Part of a small language model's weights.
Size: 13 layers, width 224, 4 heads of 64, MLP 896 GELU, 8.84M parameters.
Training: 602M tokens, 4591 steps.
Each number is 50 + 12 x the weight over its row's rms, rounded and kept within 0 to 99. Layers, rows and columns count from 0. The size before them is the row's rms in percent of the matrix's.

# q: layer 10 attention query, 256x224, rms 0.0678, rows 0-11, columns 56-111
# k: layer 10 attention key, 256x224, rms 0.064, rows 0-11, columns 56-111
q0 089:39 58 58 61 43 56 48 33 51 45 67 78 29 68 53 37 42 33 47 52 42 58 66 37 47 40 69 37 66 14 53 43 38 46 53 44 63 28 40 46 55 52 61 41 46 60 37 57 45 47 69 48 52 50 58 56
k0 091:52 62 36 58 25 39 53 40 57 52 55 66 36 71 57 41 56 41 50 25 61 61 72 33 41 61 61 38 67 27 43 48 47 54 57 45 69 46 66 42 57 68 57 53 49 60 35 48 57 32 49 55 48 43 52 54
q1 084:32 23 66 85 57 51 49 48 59 47 57 50 62 71 50 64 60 44 36 52 32 33 60 46 54 56 62 46 47 39 45 43 47 49 65 22 54 62 58 34 53 35 34 73 37 55 31 40 62 44 50 35 52 59 45 23
k1 088:48 26 55 50 72 68 48 39 50 65 48 42 46 59 43 40 57 59 65 43 38 38 48 58 54 60 64 31 52 56 46 42 44 51 41 27 46 47 50 39 66 43 42 44 69 58 44 45 49 31 60 48 65 59 61 31
q2 090:78 66 43 42 65 56 65 44 22 44 35 60 56 42 30 63 39 67 45 52 43 43 37 37 41 54 61 40 51 43 57 35 65 57 80 39 62 33 44 55 35 33 40 59 44 54 78 44 59 44 50 60 59 65 44 70
k2 093:81 68 70 46 73 43 65 53 51 71 59 58 59 64 43 47 28 82 60 43 52 49 49 39 57 58 55 45 41 42 45 53 58 60 80 58 64 44 47 51 41 48 30 46 42 43 65 44 56 60 55 45 77 69 42 59
q3 089:34 66 59 49 58 37 62 50 56 48 60 47 41 53 60 61 50 61 53 58 36 71 53 50 49 39 48 40 77 37 38 45 36 61 63 57 65 76 46 53 56 19 52 34 39 57 51 20 49 52 49 53 45 65 46 13
k3 092:46 55 67 57 55 39 53 34 59 38 56 47 55 56 71 28 37 56 59 51 50 51 43 54 37 36 35 54 82 45 48 39 57 73 52 51 46 56 44 36 35 38 55 31 45 36 49 21 30 45 48 58 62 52 66 16
q4 089:32 35 32 53 44 32 59 70 49 44 59 38 37 57 37 55 53 67 63 49 22 54 53 37 54 62 59 58 45 53 47 43 68 56 39 46 39 64 40 73 53 27 37 59 50 49 70 40 53 60 61 54 58 58 54 50
k4 091:45 49 14 56 51 37 23 48 49 23 51 62 45 41 43 45 37 58 64 43 44 48 61 41 75 46 71 47 43 46 47 63 40 41 52 57 30 45 49 59 36 27 48 46 44 50 63 27 57 45 58 48 68 37 56 68
q5 097:68 71 62 66 40 19 33 29 54 32 41 68 40 65 47 50 51 49 51 44 36 56 40 51 35 68 44 83 40 53 29 67 74 51 65 63 44 59 62 61 36 43 49 48 58 52 42 44 32 59 48 64 68 56 67 57
k5 096:47 73 66 49 34 46 40 31 47 60 52 67 57 38 66 51 60 43 52 36 69 44 31 57 56 51 30 48 57 76 36 63 47 61 73 68 35 52 57 70 36 39 46 65 56 58 48 39 44 48 55 68 63 39 62 42
q6 097:61 30 65 64 32 34 48 56 56 56 38 47 55 52 49 49 31 74 21 56 62 75 37 44 77 17 62 42 56 64 61 85 51 40 53 41 39 55 59 43 54 55 44 42 33 22 45 49 56 57 61 40 33 49 41 65
k6 088:64 62 67 60 47 66 60 33 57 63 36 42 46 58 64 35 52 50 37 68 50 65 27 42 54 41 57 63 61 60 46 75 51 53 87 37 30 62 54 48 47 63 61 33 58 31 56 57 61 59 68 50 46 31 65 64
q7 093:42 36 38 59 45 78 58 39 45 62 64 39 57 39 42 40 39 41 72 46 42 65 71 61 58 58 54 47 63 50 58 59 43 36 53 52 67 57 40 37 36 35 55 57 46 47 63 44 54 44 53 53 44 31 52 62
k7 094:43 42 24 40 57 45 56 29 36 71 55 52 41 62 48 78 41 54 67 53 39 48 72 47 57 59 44 37 47 37 54 40 37 45 39 32 59 52 30 50 60 34 50 51 29 28 62 52 36 21 56 36 33 50 50 48
q8 088:34 54 38 27 73 55 50 65 63 50 56 45 44 63 48 45 31 70 46 69 47 53 69 39 39 22 33 24 53 60 48 52 50 34 55 54 77 44 57 69 53 68 39 36 63 32 59 72 48 57 55 64 60 56 44 64
k8 091:31 31 34 45 70 48 55 52 51 42 62 45 47 79 44 34 46 56 38 61 53 62 66 40 40 23 57 49 39 51 57 63 59 38 51 58 55 40 55 41 40 68 49 32 42 43 86 56 50 33 32 57 55 48 54 65
q9 100:58 73 42 58 59 50 42 69 20 52 70 57 39 72 53 54 66 59 66 67 57 54 28 61 47 59 28 66 58 60 66 29 49 42 64 62 49 49 65 59 43 35 49 43 26 44 63 49 34 59 27 58 59 61 53 52
k9 093:56 52 70 58 39 32 56 40 35 43 43 46 59 84 42 61 68 48 49 75 53 39 39 73 50 40 33 69 59 59 52 22 53 59 60 60 57 48 53 69 59 51 33 64 39 64 53 52 47 76 57 55 55 60 40 43
q10 090:68 54 57 67 54 56 57 30 78 52 68 55 34 38 37 44 52 66 52 52 55 48 31 61 53 64 56 36 54 46 65 58 55 46 45 54 47 72 26 55 29 57 68 48 38 57 68 69 40 62 44 57 63 50 47 48
k10 090:48 52 31 73 44 56 45 49 42 62 64 59 33 50 43 57 43 81 54 50 57 50 28 45 35 54 54 48 41 48 46 35 37 48 60 68 47 57 61 44 29 54 54 59 44 48 69 48 52 73 42 46 47 74 58 51
q11 087:39 42 73 42 36 55 53 56 62 46 49 57 44 42 34 33 65 56 45 54 56 38 60 60 48 61 43 23 35 43 41 50 45 48 48 52 55 49 73 58 46 46 60 65 64 34 57 62 33 38 43 23 48 37 20 43
k11 087:52 44 52 45 44 60 80 62 35 59 44 47 62 57 40 47 52 37 63 56 51 55 43 56 46 73 61 13 52 45 61 52 77 43 61 51 52 51 60 50 40 28 55 59 59 59 47 58 53 39 42 43 63 39 09 43